config.toml
intermediate_size = 640
qk_norm = false
init = "uniform"
init_std_o = 0.0
learning_rate = 0.00115
lr_mult_down = 3.0
schedule = "wsd"
final_lr_fraction = 0.0
train_tokens = 257000000
dataset = "wikipedia_en"
Each number is 200 + 30 x the weight over its row's rms, rounded and kept within 0 to 999. Layers, rows and columns count from 0. The size before them is the row's rms in percent of the matrix's.

# up: layer 6 MLP up, 640x320, rms 0.0505, rows 95-129, columns 256-319
# down: layer 6 MLP down (transposed), 640x320, rms 0.141, rows 95-129, columns 256-319
# gate: layer 6 MLP gate, 640x320, rms 0.0526, rows 96-130, columns 256-319
up95,112,207,202,214,263,178,199,197,184,186,191,180,214,197,201,253,170,223,208,204,243,192,222,229,249,220,174,198,200,170,192,206,274,192,208,187,204,243,181,273,248,183,194,196,206,231,232,204,238,209,192,166,208,138,197,195,243,167,218,191,146,195,195,237,209
down95,114,141,153,214,205,182,239,201,211,146,185,238,169,194,203,219,166,182,253,238,259,208,217,244,175,168,255,226,186,169,206,172,246,162,201,168,184,241,178,255,192,215,228,180,197,217,182,233,200,227,227,173,218,186,236,203,222,236,197,183,179,220,265,235,218
gate96,112,196,203,230,158,231,177,195,240,164,237,205,166,157,185,195,250,205,213,205,251,196,179,204,233,153,214,196,206,232,230,220,202,185,159,229,198,185,192,154,229,181,154,201,223,227,252,216,212,226,183,204,189,209,183,165,238,220,198,179,136,234,205,213,215
up96,107,148,191,206,200,224,162,184,219,169,189,228,166,182,162,162,186,210,217,169,224,195,198,195,187,189,195,193,203,194,258,286,207,153,202,229,200,162,195,188,224,168,185,176,205,212,145,172,202,176,209,206,201,234,232,147,198,238,163,119,204,199,236,153,209
down96,100,230,196,190,233,227,196,215,206,256,188,241,252,219,215,223,171,189,226,193,187,204,176,232,149,229,176,170,242,233,197,222,198,202,169,208,162,193,228,198,232,241,250,215,184,207,193,189,222,155,240,216,216,182,230,214,185,232,232,238,227,222,204,211,221
gate97,110,194,252,142,151,173,208,217,208,220,177,208,204,206,210,177,199,177,217,220,246,208,144,199,165,141,172,193,209,201,282,245,206,154,252,192,236,203,239,200,179,247,209,199,209,237,226,248,168,188,194,156,226,235,204,192,136,205,200,192,226,226,198,157,204
up97,105,154,176,208,212,225,177,213,200,211,196,153,147,206,150,223,218,229,135,235,172,213,189,163,174,217,188,225,203,153,206,182,223,231,188,235,186,213,155,220,184,199,151,192,203,135,197,164,205,198,198,197,129,244,196,219,196,213,177,257,184,213,224,234,184
down97,100,194,193,230,208,187,221,191,231,165,242,218,273,184,196,215,260,164,207,151,223,227,211,216,199,256,190,211,218,231,119,149,205,194,223,201,203,211,222,196,204,172,270,164,218,207,199,174,249,138,218,200,219,164,191,197,250,235,197,151,227,203,213,230,207
gate98,093,180,238,171,207,118,204,184,228,172,195,165,197,164,205,267,207,253,195,191,202,222,214,223,167,167,215,213,227,123,138,203,164,216,259,229,220,210,237,170,203,215,210,212,190,190,166,231,199,180,203,166,225,230,143,192,258,252,164,212,216,146,237,240,179
up98,095,190,187,155,207,178,190,219,189,200,167,233,242,235,157,196,273,191,186,206,198,199,223,264,201,238,200,200,266,181,165,199,226,156,193,220,256,209,200,139,213,243,173,194,234,212,188,175,200,162,226,191,171,178,210,233,171,198,207,166,216,233,279,214,170
down98,098,256,214,180,151,133,174,186,189,147,190,181,206,165,199,181,138,224,166,221,166,209,169,208,193,213,238,199,189,309,153,189,234,205,153,199,227,192,226,161,164,228,203,178,199,235,194,255,203,215,203,201,205,225,192,168,211,188,209,202,173,172,127,196,227
gate99,100,225,214,166,136,247,213,174,169,180,210,235,221,217,284,225,195,175,185,251,275,253,221,235,190,218,216,240,208,214,169,205,215,184,147,214,163,205,209,255,177,190,237,198,198,202,269,225,257,195,259,203,246,268,149,209,165,227,193,165,220,197,200,174,206
up99,094,189,177,164,160,183,264,195,198,212,149,209,202,275,209,206,238,237,213,140,189,129,210,168,223,189,182,195,188,188,201,256,185,206,256,168,194,193,207,200,195,211,248,202,176,211,170,146,185,235,161,219,128,143,225,191,188,183,208,226,178,251,182,273,157
down99,100,173,194,116,165,221,182,190,160,184,204,200,224,203,203,191,204,196,214,156,217,170,178,241,215,150,214,216,236,221,196,196,208,257,174,203,213,163,201,214,185,193,230,183,198,180,169,275,255,161,194,209,196,203,205,188,145,224,179,179,229,233,257,177,229
gate100,105,198,187,225,242,192,256,213,198,202,211,189,243,184,231,181,155,175,184,208,158,177,185,208,179,201,171,196,185,261,163,210,184,191,222,181,170,177,221,271,208,192,213,153,179,274,221,258,179,233,244,209,202,151,159,190,195,160,218,230,213,220,229,208,166
up100,096,208,161,248,193,168,182,248,155,255,186,193,207,197,203,239,215,213,135,203,209,186,214,204,181,194,198,210,217,239,212,199,218,216,233,189,213,210,160,224,187,189,209,225,251,162,152,182,191,202,230,167,206,183,236,194,170,191,197,202,222,180,208,176,217
down100,106,200,145,151,154,151,181,188,217,195,173,211,154,227,144,220,205,215,190,251,196,202,242,228,158,229,212,231,251,203,221,192,209,219,145,166,175,207,208,192,188,239,186,194,218,174,195,214,211,189,145,183,238,199,205,193,120,187,188,183,224,191,166,176,209
gate101,096,230,188,252,171,253,183,203,182,236,265,259,209,248,181,215,194,169,182,159,257,234,152,189,168,180,244,212,212,204,149,188,218,115,202,245,185,203,221,172,206,185,197,233,147,219,147,171,183,183,132,197,220,190,205,228,193,202,206,191,224,230,213,177,196
up101,103,235,215,246,245,180,114,224,226,211,225,171,186,183,188,183,201,224,209,180,202,221,216,158,172,196,173,178,182,162,169,219,188,210,220,157,189,211,181,220,185,238,240,208,229,179,148,175,231,248,221,241,228,233,230,161,201,209,192,149,179,207,222,200,190
down101,103,204,220,207,209,222,203,192,205,196,213,202,176,184,176,200,209,241,167,176,201,180,258,183,306,190,232,195,172,202,213,235,202,230,242,172,219,143,124,220,239,174,152,212,236,282,191,225,187,224,179,175,179,205,171,173,216,199,152,189,261,249,183,197,234
gate102,112,212,188,162,172,203,179,177,183,194,169,170,222,220,221,254,195,202,188,201,205,238,218,220,203,230,229,156,244,211,214,191,149,216,226,224,154,211,215,184,200,220,230,197,206,196,213,243,196,182,211,224,223,147,190,164,199,236,173,170,218,176,164,150,239
up102,106,221,207,198,188,153,236,184,224,113,185,197,263,203,191,134,214,162,223,268,249,182,198,196,222,184,161,253,210,218,196,194,178,120,154,158,207,185,175,195,177,146,204,133,168,217,162,171,234,197,157,190,142,233,237,187,198,211,207,146,206,214,227,228,196
down102,102,243,202,154,168,162,164,263,178,174,202,188,205,175,163,248,165,203,212,155,195,217,186,201,252,234,206,198,178,167,174,193,175,207,200,249,199,172,195,181,209,188,198,172,189,233,194,228,238,198,207,225,214,189,239,154,166,210,255,238,214,185,182,174,252
gate103,097,173,142,175,218,226,194,206,183,201,204,194,195,214,236,204,171,250,245,214,143,173,123,180,184,190,221,220,211,188,196,193,135,188,216,156,179,169,271,206,208,279,266,167,217,161,188,270,162,189,247,162,247,206,222,167,226,207,193,196,191,204,181,194,211
up103,102,196,187,182,141,195,200,188,185,152,210,221,215,236,159,225,190,253,147,158,235,160,197,225,175,233,239,155,200,153,150,144,210,206,146,162,166,137,208,221,194,198,206,202,220,254,174,205,175,198,203,145,210,245,206,194,198,176,205,213,191,153,200,222,175
down103,102,226,182,221,232,251,159,205,191,195,210,211,187,190,219,181,232,184,207,184,171,204,186,179,277,213,204,232,178,205,180,202,226,170,173,187,182,155,202,181,203,139,161,216,237,204,214,171,226,212,220,176,204,162,178,232,196,174,229,225,200,245,196,153,226
gate104,101,182,196,224,197,210,180,182,156,250,174,201,184,184,232,189,216,150,192,231,210,204,173,182,190,252,211,254,195,194,176,230,195,215,210,252,220,186,157,178,189,213,201,188,180,245,197,231,209,207,198,184,229,164,181,166,229,199,174,213,249,277,213,177,251
up104,100,276,180,228,186,192,222,178,166,206,207,201,255,215,163,167,281,181,233,145,169,185,195,191,195,213,184,172,251,194,186,199,196,177,122,200,166,194,147,202,155,229,200,234,214,170,205,208,183,212,192,196,173,180,221,198,159,239,166,218,207,124,173,206,225
down104,099,226,202,151,176,214,224,214,213,180,168,240,216,173,183,228,183,201,200,232,190,234,203,172,216,205,160,172,159,182,164,224,166,180,192,183,206,182,213,189,245,183,206,181,153,255,219,147,218,163,173,176,179,281,194,174,207,148,194,205,247,195,217,247,189
gate105,097,155,213,169,224,175,188,200,183,175,134,173,212,265,182,207,169,166,193,206,184,153,209,180,219,229,214,217,161,203,140,227,186,276,192,161,190,165,232,193,200,155,180,181,243,193,226,211,204,191,245,210,179,200,178,159,149,166,158,137,223,179,218,141,261
up105,093,246,221,184,189,211,177,217,257,162,247,214,216,206,196,164,210,199,207,223,202,222,202,209,243,203,201,221,205,175,192,183,232,197,220,240,231,136,247,172,252,162,160,184,208,166,171,192,119,186,268,122,155,224,208,159,194,146,195,214,123,221,174,218,263
down105,104,222,214,203,231,182,218,229,225,199,230,231,215,155,185,207,199,209,232,144,192,190,166,192,236,232,221,216,182,170,221,192,174,269,248,196,187,217,219,185,245,175,172,226,250,228,212,209,181,159,188,174,209,187,179,137,224,220,156,194,174,152,166,201,166
gate106,105,185,216,207,210,233,185,211,208,161,169,178,220,196,225,215,178,178,213,199,162,208,213,220,201,211,173,243,242,249,247,258,211,142,141,232,127,206,224,172,175,170,220,212,211,179,193,219,210,183,178,167,192,203,195,195,214,177,161,158,216,154,224,213,244
up106,100,235,203,187,146,160,197,232,190,202,222,208,244,242,230,188,240,170,174,168,170,237,231,188,172,260,182,203,194,198,182,201,244,165,191,186,180,177,209,215,247,185,209,243,205,190,265,168,189,203,205,191,207,171,163,210,171,199,208,229,221,233,223,165,218
down106,103,160,211,182,213,199,128,227,193,203,202,200,251,157,205,250,196,246,240,181,193,265,290,213,248,190,198,263,176,189,184,212,216,235,274,217,140,255,193,180,176,219,145,161,158,218,194,220,154,161,196,146,180,226,243,167,188,159,162,202,195,159,200,217,181
gate107,117,173,236,184,169,253,243,214,215,213,134,161,206,190,231,167,217,186,228,165,177,180,215,228,222,170,154,177,235,260,191,147,216,200,234,190,216,185,172,211,186,176,217,186,137,175,228,201,195,201,155,193,200,253,176,216,215,216,141,195,221,205,197,247,200
up107,118,154,225,215,189,261,144,171,226,179,222,198,132,191,213,182,174,246,229,153,228,194,242,172,233,150,240,223,191,189,236,211,191,155,220,197,214,186,191,148,250,190,176,169,175,172,195,204,264,236,172,174,203,144,168,223,210,243,193,159,214,189,194,229,177
down107,110,190,159,218,141,242,204,176,177,171,231,216,217,220,220,140,164,150,169,170,179,201,164,171,212,214,196,221,170,206,184,234,202,191,251,169,197,233,218,177,161,245,165,198,222,196,240,237,222,245,257,119,182,246,188,186,202,206,199,185,162,177,180,167,253
gate108,100,153,229,234,205,205,205,255,179,227,219,227,227,217,198,176,206,274,231,136,210,242,216,138,167,173,229,166,109,165,212,205,210,233,198,168,210,214,178,239,207,224,224,235,191,193,176,192,225,209,174,226,225,219,181,148,233,204,207,207,217,204,220,211,179
up108,105,213,168,205,234,217,166,186,224,204,250,206,184,195,228,190,250,186,183,260,221,259,195,237,227,197,223,208,229,201,195,225,185,186,183,246,163,146,192,229,235,179,188,201,151,195,208,196,208,156,177,223,165,195,226,200,193,185,195,210,215,146,187,180,207
down108,106,213,206,208,164,139,254,240,177,196,226,207,198,162,129,201,160,244,224,164,196,219,186,174,162,208,179,196,184,195,206,221,172,174,207,221,177,203,212,194,169,155,200,208,223,212,164,263,232,182,203,197,273,192,236,231,182,167,194,180,204,212,178,177,198
gate109,085,196,159,162,209,181,170,239,159,164,213,225,232,214,239,167,174,198,207,176,197,209,226,254,236,173,197,205,204,177,180,226,183,179,211,220,186,191,211,213,222,163,192,189,191,180,201,227,172,185,159,202,184,156,201,161,213,207,176,145,226,153,253,274,182
up109,095,224,194,184,155,178,220,217,200,176,233,193,125,163,214,162,215,205,222,191,143,179,182,228,193,211,196,203,173,188,179,205,250,158,209,205,202,207,256,188,174,197,205,238,161,248,223,193,162,185,259,157,169,181,171,197,171,254,230,166,242,193,210,211,209
down109,090,191,178,184,215,243,145,246,184,159,207,186,199,217,160,199,259,193,218,196,210,128,179,197,203,175,176,179,216,156,258,226,165,207,216,226,178,193,244,213,195,187,201,198,198,227,216,182,191,199,174,208,178,199,177,158,164,173,178,240,223,169,204,219,205
gate110,114,201,207,189,200,172,145,174,244,229,197,201,217,230,222,150,175,167,212,185,184,179,213,245,190,168,215,243,228,205,217,181,229,204,192,231,229,264,194,177,163,164,183,176,138,199,249,133,177,170,206,172,176,217,157,207,212,180,230,230,219,251,234,138,153
up110,115,261,204,255,209,250,215,164,244,177,220,203,181,170,186,233,180,214,161,156,188,174,172,223,193,197,133,180,246,225,193,230,191,197,154,167,224,148,131,236,215,234,208,165,205,223,199,227,198,218,170,221,230,226,251,243,228,166,207,187,129,174,177,194,192
down110,114,246,178,247,244,187,231,178,182,186,218,241,197,195,216,186,186,207,182,219,209,226,157,229,268,231,204,239,238,204,233,203,175,191,205,217,197,185,165,154,208,161,165,184,194,206,200,215,218,216,215,222,171,228,192,158,217,172,208,186,192,179,191,165,176
gate111,076,189,194,185,194,143,217,175,164,208,234,185,215,189,220,168,235,220,238,179,196,198,141,191,236,160,208,230,228,200,237,167,208,191,227,202,221,240,161,193,214,204,171,239,229,221,222,185,209,185,195,167,227,234,203,201,195,199,238,174,240,205,246,213,154
up111,080,210,247,200,208,206,203,198,213,211,169,175,141,217,171,182,174,217,229,178,186,195,190,195,204,198,206,183,216,221,183,193,188,266,223,229,185,222,194,232,208,201,219,149,200,198,198,239,197,265,208,193,192,197,198,182,156,248,192,199,237,146,191,149,224
down111,086,187,172,189,220,148,182,259,178,204,238,210,193,234,253,155,265,277,191,168,192,200,169,216,214,190,192,190,197,261,188,213,158,240,193,199,208,213,201,238,188,215,171,223,206,169,237,193,228,171,195,185,256,185,196,160,142,202,242,153,264,195,227,217,183
gate112,087,192,172,211,200,274,150,201,198,230,232,219,188,202,169,204,207,230,235,179,200,196,227,169,184,236,215,198,165,228,175,198,204,264,169,226,114,218,169,196,243,191,182,201,165,223,172,198,178,216,240,192,163,120,255,202,157,198,196,172,182,173,163,236,189
up112,087,204,141,159,221,223,205,258,238,195,163,193,169,240,198,187,177,160,216,209,215,204,206,167,266,177,224,202,186,288,216,231,210,209,234,192,160,229,167,197,182,131,194,186,162,176,168,168,240,224,205,236,217,206,175,204,238,176,224,221,206,230,196,244,153
down112,093,196,159,201,211,131,171,220,191,170,169,237,162,220,229,208,144,136,196,169,178,199,231,214,194,191,215,190,183,191,177,150,228,222,243,214,188,221,160,218,176,258,206,227,224,193,175,186,202,222,197,169,206,172,184,194,213,141,214,195,160,249,228,236,199
gate113,103,179,186,166,182,179,177,201,208,232,294,174,197,170,189,174,213,175,210,190,178,203,206,164,179,223,218,210,143,178,174,244,217,186,182,210,226,217,204,176,154,160,180,204,222,226,132,225,161,188,209,242,200,157,242,190,220,217,167,198,193,232,204,209,175
up113,107,191,236,194,183,178,200,224,194,231,200,264,212,204,208,223,227,212,239,210,221,224,249,166,221,224,246,157,152,196,197,193,176,168,215,222,224,192,223,171,152,220,186,191,244,209,194,173,170,198,219,196,190,230,203,184,176,202,205,133,248,167,154,237,203
down113,102,199,208,179,197,170,224,214,210,185,214,179,156,184,115,139,177,155,230,257,205,171,189,189,172,215,168,243,210,181,271,217,158,237,210,197,219,262,187,218,202,221,197,171,178,207,157,183,232,198,186,202,212,197,175,200,224,211,176,194,186,225,215,215,205
gate114,121,209,163,183,266,191,249,166,226,202,171,218,218,180,207,189,189,268,222,190,181,166,177,225,199,183,191,175,207,216,168,208,194,124,203,164,209,182,208,194,193,189,196,186,201,184,204,211,168,205,242,197,162,195,211,188,116,184,179,216,181,200,190,183,258
up114,117,218,180,235,181,178,175,106,187,229,195,203,194,222,176,158,231,143,213,271,206,205,250,169,202,205,216,205,217,251,250,201,222,174,127,229,203,193,176,132,151,212,193,236,222,188,213,196,200,200,265,161,287,228,152,261,219,181,184,212,223,197,223,211,163
down114,114,157,201,237,205,206,201,212,179,189,181,175,190,222,229,215,189,180,201,233,255,212,229,183,177,164,239,191,174,237,274,242,232,235,182,203,180,222,150,215,209,218,190,265,212,206,196,187,208,220,244,201,235,209,144,244,180,159,186,226,188,187,189,210,133
gate115,116,200,224,250,169,209,169,201,192,204,216,248,189,208,252,157,215,247,177,203,197,267,165,222,166,219,281,207,228,175,182,227,204,215,193,225,139,192,226,229,186,183,210,186,241,229,207,181,253,189,180,185,203,195,235,151,211,214,206,193,180,204,202,196,258
up115,107,199,159,122,192,206,182,242,210,161,169,231,249,167,148,230,188,207,184,188,195,198,213,228,228,256,215,184,195,138,195,177,215,142,176,182,182,183,249,155,222,190,169,230,187,198,235,163,186,208,220,236,191,205,132,182,210,201,244,214,255,207,235,193,202
down115,107,172,229,207,203,197,175,199,142,226,190,185,183,176,203,161,215,209,194,233,204,201,238,220,201,250,189,201,243,188,187,238,200,192,219,234,173,205,241,163,194,171,219,208,175,240,236,160,190,235,216,251,176,189,196,133,191,164,159,183,172,214,131,202,247
gate116,114,239,185,264,187,154,191,216,186,220,236,170,192,194,157,168,216,188,208,154,221,226,185,223,170,133,206,176,209,182,196,244,226,229,249,208,227,191,242,205,166,172,150,209,215,210,252,165,181,187,113,192,184,217,134,192,155,173,203,203,266,240,207,184,219
up116,121,246,145,210,194,182,133,213,179,201,234,225,218,233,198,153,264,213,223,175,205,198,149,226,227,208,216,226,189,243,192,203,198,249,172,147,221,249,196,222,204,188,235,192,212,253,208,223,222,230,211,175,176,263,228,183,197,222,234,150,180,227,169,138,204
down116,118,275,173,246,227,197,202,183,168,202,210,214,193,198,195,182,232,173,233,240,203,202,156,212,175,215,220,202,199,162,215,254,182,247,223,176,174,201,208,228,209,166,253,192,198,224,167,197,186,185,264,135,156,228,168,200,209,195,162,226,244,226,214,117,237
gate117,107,194,198,223,207,191,216,212,227,289,189,195,239,215,231,217,223,219,224,215,186,194,240,195,221,208,181,203,227,259,195,227,171,204,177,202,259,200,190,185,216,199,228,198,214,201,199,230,173,214,214,192,212,180,181,214,118,244,212,184,262,261,255,240,277
up117,114,244,161,221,186,206,220,155,158,219,193,223,231,182,239,198,213,151,178,217,215,198,157,167,198,182,184,207,213,189,174,242,192,189,199,227,217,228,207,186,189,230,195,155,204,179,232,217,194,172,231,253,242,210,174,244,178,169,184,159,165,174,164,139,224
down117,103,172,149,202,224,126,187,181,182,202,185,163,168,155,187,235,208,206,214,180,165,139,242,203,217,158,243,231,213,155,177,121,187,214,222,187,207,171,187,159,221,176,183,155,206,194,201,186,226,239,178,150,181,176,194,158,184,180,247,169,224,216,193,189,173
gate118,084,228,246,147,221,176,200,165,215,214,183,223,214,188,216,176,164,229,215,160,172,205,248,217,190,206,178,224,198,214,180,173,212,217,134,224,184,218,247,195,190,205,216,193,241,242,160,255,235,177,220,194,194,220,251,223,214,212,188,174,184,210,265,190,166
up118,083,210,230,218,211,182,225,183,183,263,207,184,199,181,212,169,166,210,187,166,168,218,247,223,226,187,211,197,231,204,205,174,215,200,196,224,197,178,199,209,178,225,210,142,224,177,205,151,194,223,219,211,169,223,187,153,155,210,205,144,190,238,265,131,217
down118,091,180,174,257,247,228,230,212,234,264,218,217,157,218,204,204,164,233,191,176,218,223,212,235,220,247,217,165,228,294,218,222,216,193,251,165,133,167,227,215,195,221,199,179,208,156,178,167,234,232,202,220,183,185,174,224,194,188,207,151,248,222,215,175,227
gate119,093,297,236,210,202,190,177,227,205,237,200,194,206,165,225,253,208,211,176,236,142,210,195,217,200,194,202,128,218,225,157,210,214,192,149,162,251,168,197,204,176,189,193,190,194,207,220,175,218,212,184,163,191,176,179,225,89,148,197,179,166,191,211,187,186
up119,088,142,228,175,182,196,198,210,220,221,182,215,231,152,219,128,208,215,183,163,195,217,258,190,215,199,194,200,220,199,167,198,175,173,225,215,206,189,206,171,226,143,189,187,162,166,165,178,183,185,188,276,166,215,219,200,264,216,205,151,203,203,218,181,189
down119,099,251,222,232,134,182,194,214,180,197,153,189,240,141,212,189,189,262,210,164,172,197,207,184,220,200,182,157,193,186,155,205,172,237,198,252,201,138,204,200,182,198,189,140,189,184,180,124,220,179,255,179,171,163,226,197,208,189,242,153,230,175,189,180,134
gate120,107,234,190,182,181,210,214,163,198,127,209,210,210,185,227,193,203,202,249,199,214,233,213,168,150,220,184,184,164,235,196,198,188,195,183,197,200,193,190,214,237,157,159,144,188,178,197,200,199,237,251,213,199,151,182,199,146,215,201,220,169,183,220,191,226
up120,108,213,166,173,162,160,237,234,185,204,223,169,237,198,187,253,177,153,209,190,196,168,241,188,234,175,228,175,204,227,228,207,166,234,186,195,220,192,168,195,167,230,132,246,248,222,238,155,229,186,203,168,168,235,216,235,211,205,144,235,177,207,224,190,237
down120,100,143,222,200,189,254,212,189,231,221,156,161,172,238,185,201,226,184,162,174,210,198,217,201,187,261,236,208,219,189,178,229,255,194,187,248,226,178,249,211,203,201,211,260,202,221,224,168,185,188,198,175,195,262,225,152,174,224,200,180,231,184,219,190,168
gate121,078,152,182,197,203,187,216,161,237,182,213,172,200,206,173,220,189,211,214,205,270,176,146,160,259,225,222,214,144,175,163,241,152,208,204,220,174,192,185,199,172,174,213,163,169,210,280,256,221,208,165,229,184,243,248,205,230,176,251,187,237,207,189,173,175
up121,088,198,200,216,238,147,182,177,168,205,141,226,169,239,206,229,162,186,221,194,211,235,184,198,168,171,206,177,226,201,237,198,207,171,225,182,177,213,153,220,177,239,210,211,169,183,186,162,219,240,194,256,222,199,210,169,198,183,182,173,173,226,193,244,237
down121,089,258,206,174,188,228,234,211,193,233,244,168,208,195,173,167,237,241,198,266,247,170,189,207,227,218,147,228,157,200,129,190,198,159,199,218,179,162,198,213,256,151,187,127,211,222,249,224,241,219,204,201,210,257,172,139,208,170,225,194,146,222,251,192,147
gate122,102,192,230,225,228,209,194,256,227,182,229,168,200,185,250,209,172,218,225,189,165,213,193,185,187,190,195,210,190,158,180,213,187,211,149,197,209,228,168,213,218,213,195,217,173,198,174,209,184,209,130,174,207,185,269,132,188,187,222,226,163,145,159,231,273
up122,099,246,207,168,174,202,169,165,188,215,241,240,240,251,173,183,175,169,175,177,221,198,148,185,212,202,195,243,235,179,192,232,200,175,219,239,243,140,195,195,172,248,225,177,211,189,200,208,175,177,147,156,229,198,187,174,187,216,168,208,228,229,198,195,176
down122,101,197,163,208,180,182,196,204,162,157,213,232,236,250,152,200,227,175,158,190,226,222,192,201,224,226,176,191,207,230,181,219,256,217,244,180,176,167,234,189,164,198,203,202,213,200,234,191,211,209,219,158,177,165,183,251,227,156,251,196,227,209,180,201,187
gate123,097,216,168,171,149,205,139,171,228,247,186,205,263,162,230,179,175,209,208,167,207,174,213,194,194,189,174,199,231,176,181,171,267,247,161,228,193,192,192,199,191,114,187,185,215,198,156,193,173,239,197,210,150,144,186,136,173,194,152,219,233,200,272,215,196
up123,103,182,128,212,203,223,180,192,233,249,186,216,198,226,172,253,201,132,202,191,194,193,154,209,189,212,160,189,202,242,188,222,207,211,241,216,179,222,211,165,215,253,197,246,214,218,118,238,100,233,198,170,131,241,261,220,218,216,168,176,206,247,226,229,206
down123,097,234,234,238,147,195,254,208,137,151,202,218,183,185,276,159,192,209,200,230,200,209,248,250,275,103,223,212,196,213,189,250,191,221,191,196,174,147,212,200,177,164,213,177,189,157,201,184,238,178,226,237,193,183,214,233,218,173,210,195,158,168,190,226,250
gate124,093,139,166,170,188,224,189,206,271,191,198,222,224,166,215,181,243,191,161,217,208,153,220,211,140,257,192,213,308,228,224,178,187,212,143,234,203,252,213,218,227,235,184,196,157,172,188,188,137,237,191,191,222,209,186,171,197,275,200,226,182,260,205,231,203
up124,094,259,214,207,269,202,198,201,149,197,230,140,198,226,224,201,214,164,204,263,193,163,191,214,221,171,195,217,202,180,169,191,137,165,201,174,222,161,139,242,144,227,194,216,230,159,198,219,188,222,236,201,201,135,214,249,200,109,281,202,204,201,183,183,189
down124,101,191,210,149,194,217,210,216,212,145,190,134,229,222,239,204,225,202,210,249,202,151,199,229,210,216,206,192,208,197,207,217,175,184,171,196,188,193,157,248,183,252,201,212,186,181,184,218,183,226,235,219,226,188,186,190,182,181,245,251,192,202,191,185,205
gate125,109,151,187,241,167,176,188,226,221,172,208,195,186,175,196,170,182,153,174,183,211,188,229,176,255,170,203,245,175,245,189,171,190,220,191,175,229,248,195,189,167,210,232,215,149,198,189,159,207,220,135,182,181,215,196,148,234,228,195,208,186,173,137,186,178
up125,110,233,219,149,172,167,209,178,193,185,212,220,237,158,192,201,171,171,226,195,202,187,124,273,260,213,205,197,197,186,216,185,219,224,130,207,226,202,195,210,231,220,184,187,178,180,204,191,241,199,180,265,245,228,233,207,201,174,191,194,170,203,245,195,171
down125,107,162,223,168,197,174,160,188,162,206,230,234,215,195,130,219,186,163,162,177,208,209,221,213,189,201,215,232,228,205,138,221,208,226,159,206,216,216,168,236,189,240,210,225,203,243,168,207,174,150,196,201,185,186,241,205,246,221,206,220,210,200,202,190,165
gate126,082,200,222,181,237,150,244,217,226,198,228,205,261,232,171,266,243,202,145,202,169,209,126,208,210,162,201,198,235,198,272,160,205,226,263,237,156,249,206,213,185,186,233,185,205,187,137,202,217,165,225,239,175,209,211,187,190,233,175,176,199,173,241,177,207
up126,070,163,115,199,231,185,207,184,209,219,235,307,171,162,176,240,197,211,225,229,213,211,148,160,211,222,235,169,129,204,191,185,187,196,184,191,210,342,178,258,203,142,226,223,191,176,163,199,214,213,170,266,157,197,220,215,256,170,149,231,215,241,170,215,215
down126,087,198,159,196,178,220,205,224,201,199,189,235,201,212,242,156,166,201,206,203,251,221,263,174,146,231,223,116,175,240,163,206,174,198,177,181,277,226,163,189,196,204,175,156,163,213,218,238,154,247,214,188,171,192,180,238,219,181,155,220,241,233,170,170,232
gate127,094,185,142,164,190,218,249,188,222,194,211,182,208,184,210,198,181,183,184,215,260,278,176,217,206,203,209,218,149,212,193,172,263,195,184,177,168,239,181,233,219,239,256,237,192,194,250,202,183,225,192,218,176,207,261,188,174,136,221,212,191,192,203,192,227
up127,093,219,231,228,222,204,244,210,227,186,224,222,221,149,131,158,166,193,179,243,194,175,238,179,181,194,226,203,211,180,215,233,219,203,238,248,197,210,216,181,184,173,173,198,250,201,236,249,178,174,182,168,187,229,160,147,232,216,124,186,175,222,236,228,187
down127,096,221,153,158,224,229,239,192,188,176,247,221,175,230,229,175,191,233,229,230,153,201,239,228,212,230,169,145,262,206,169,232,180,249,223,236,227,180,162,248,180,225,222,162,165,184,201,170,200,223,206,200,237,169,197,248,176,200,234,232,223,177,199,176,211
gate128,082,193,204,224,194,218,204,177,230,212,190,180,164,204,187,217,212,228,212,180,220,198,242,184,156,187,166,198,165,176,217,194,236,193,225,166,172,214,179,182,189,194,216,161,189,202,236,195,224,151,152,191,185,199,160,219,238,200,207,155,193,236,124,213,120
up128,082,230,275,179,160,160,232,213,211,266,249,203,186,161,141,225,225,155,188,208,176,174,235,233,207,212,167,220,246,226,174,201,233,188,243,228,145,207,186,211,174,202,215,192,210,198,198,249,178,210,209,226,211,230,220,201,204,184,156,155,200,217,208,180,203
down128,089,193,197,242,199,177,204,214,206,170,208,227,224,184,185,217,191,189,178,170,172,196,165,166,201,239,170,191,178,228,160,203,174,236,170,243,209,166,219,226,218,187,230,223,172,204,207,231,199,271,263,189,228,279,234,149,216,177,194,218,239,160,218,158,248
gate129,103,239,209,163,141,217,207,218,171,232,192,161,168,126,228,193,237,206,201,269,240,204,181,198,206,227,187,208,143,228,188,224,224,204,187,213,250,175,229,188,257,235,222,247,157,193,227,226,158,254,231,180,202,249,184,110,192,226,223,213,176,159,210,230,207
up129,103,202,202,209,168,171,214,234,174,246,261,220,240,178,153,145,152,269,201,198,120,248,215,205,178,178,204,223,198,214,226,224,211,209,158,236,198,165,172,250,233,230,199,178,181,185,201,203,259,204,207,192,214,243,147,164,207,184,201,225,188,250,218,244,186
down129,097,203,176,210,227,205,237,183,249,192,205,234,231,254,212,219,215,202,143,207,142,205,201,221,202,215,203,170,218,269,152,177,157,151,182,137,194,164,173,181,186,197,176,182,209,219,200,185,214,196,211,233,208,189,249,216,250,205,221,199,158,218,188,194,207
gate130,099,203,193,220,201,208,229,250,227,170,212,216,200,185,191,207,184,215,210,215,178,266,191,225,221,208,190,200,174,245,173,180,222,149,191,210,235,185,189,158,200,162,168,243,169,184,193,167,246,217,202,185,206,194,154,163,179,195,228,247,197,176,206,246,224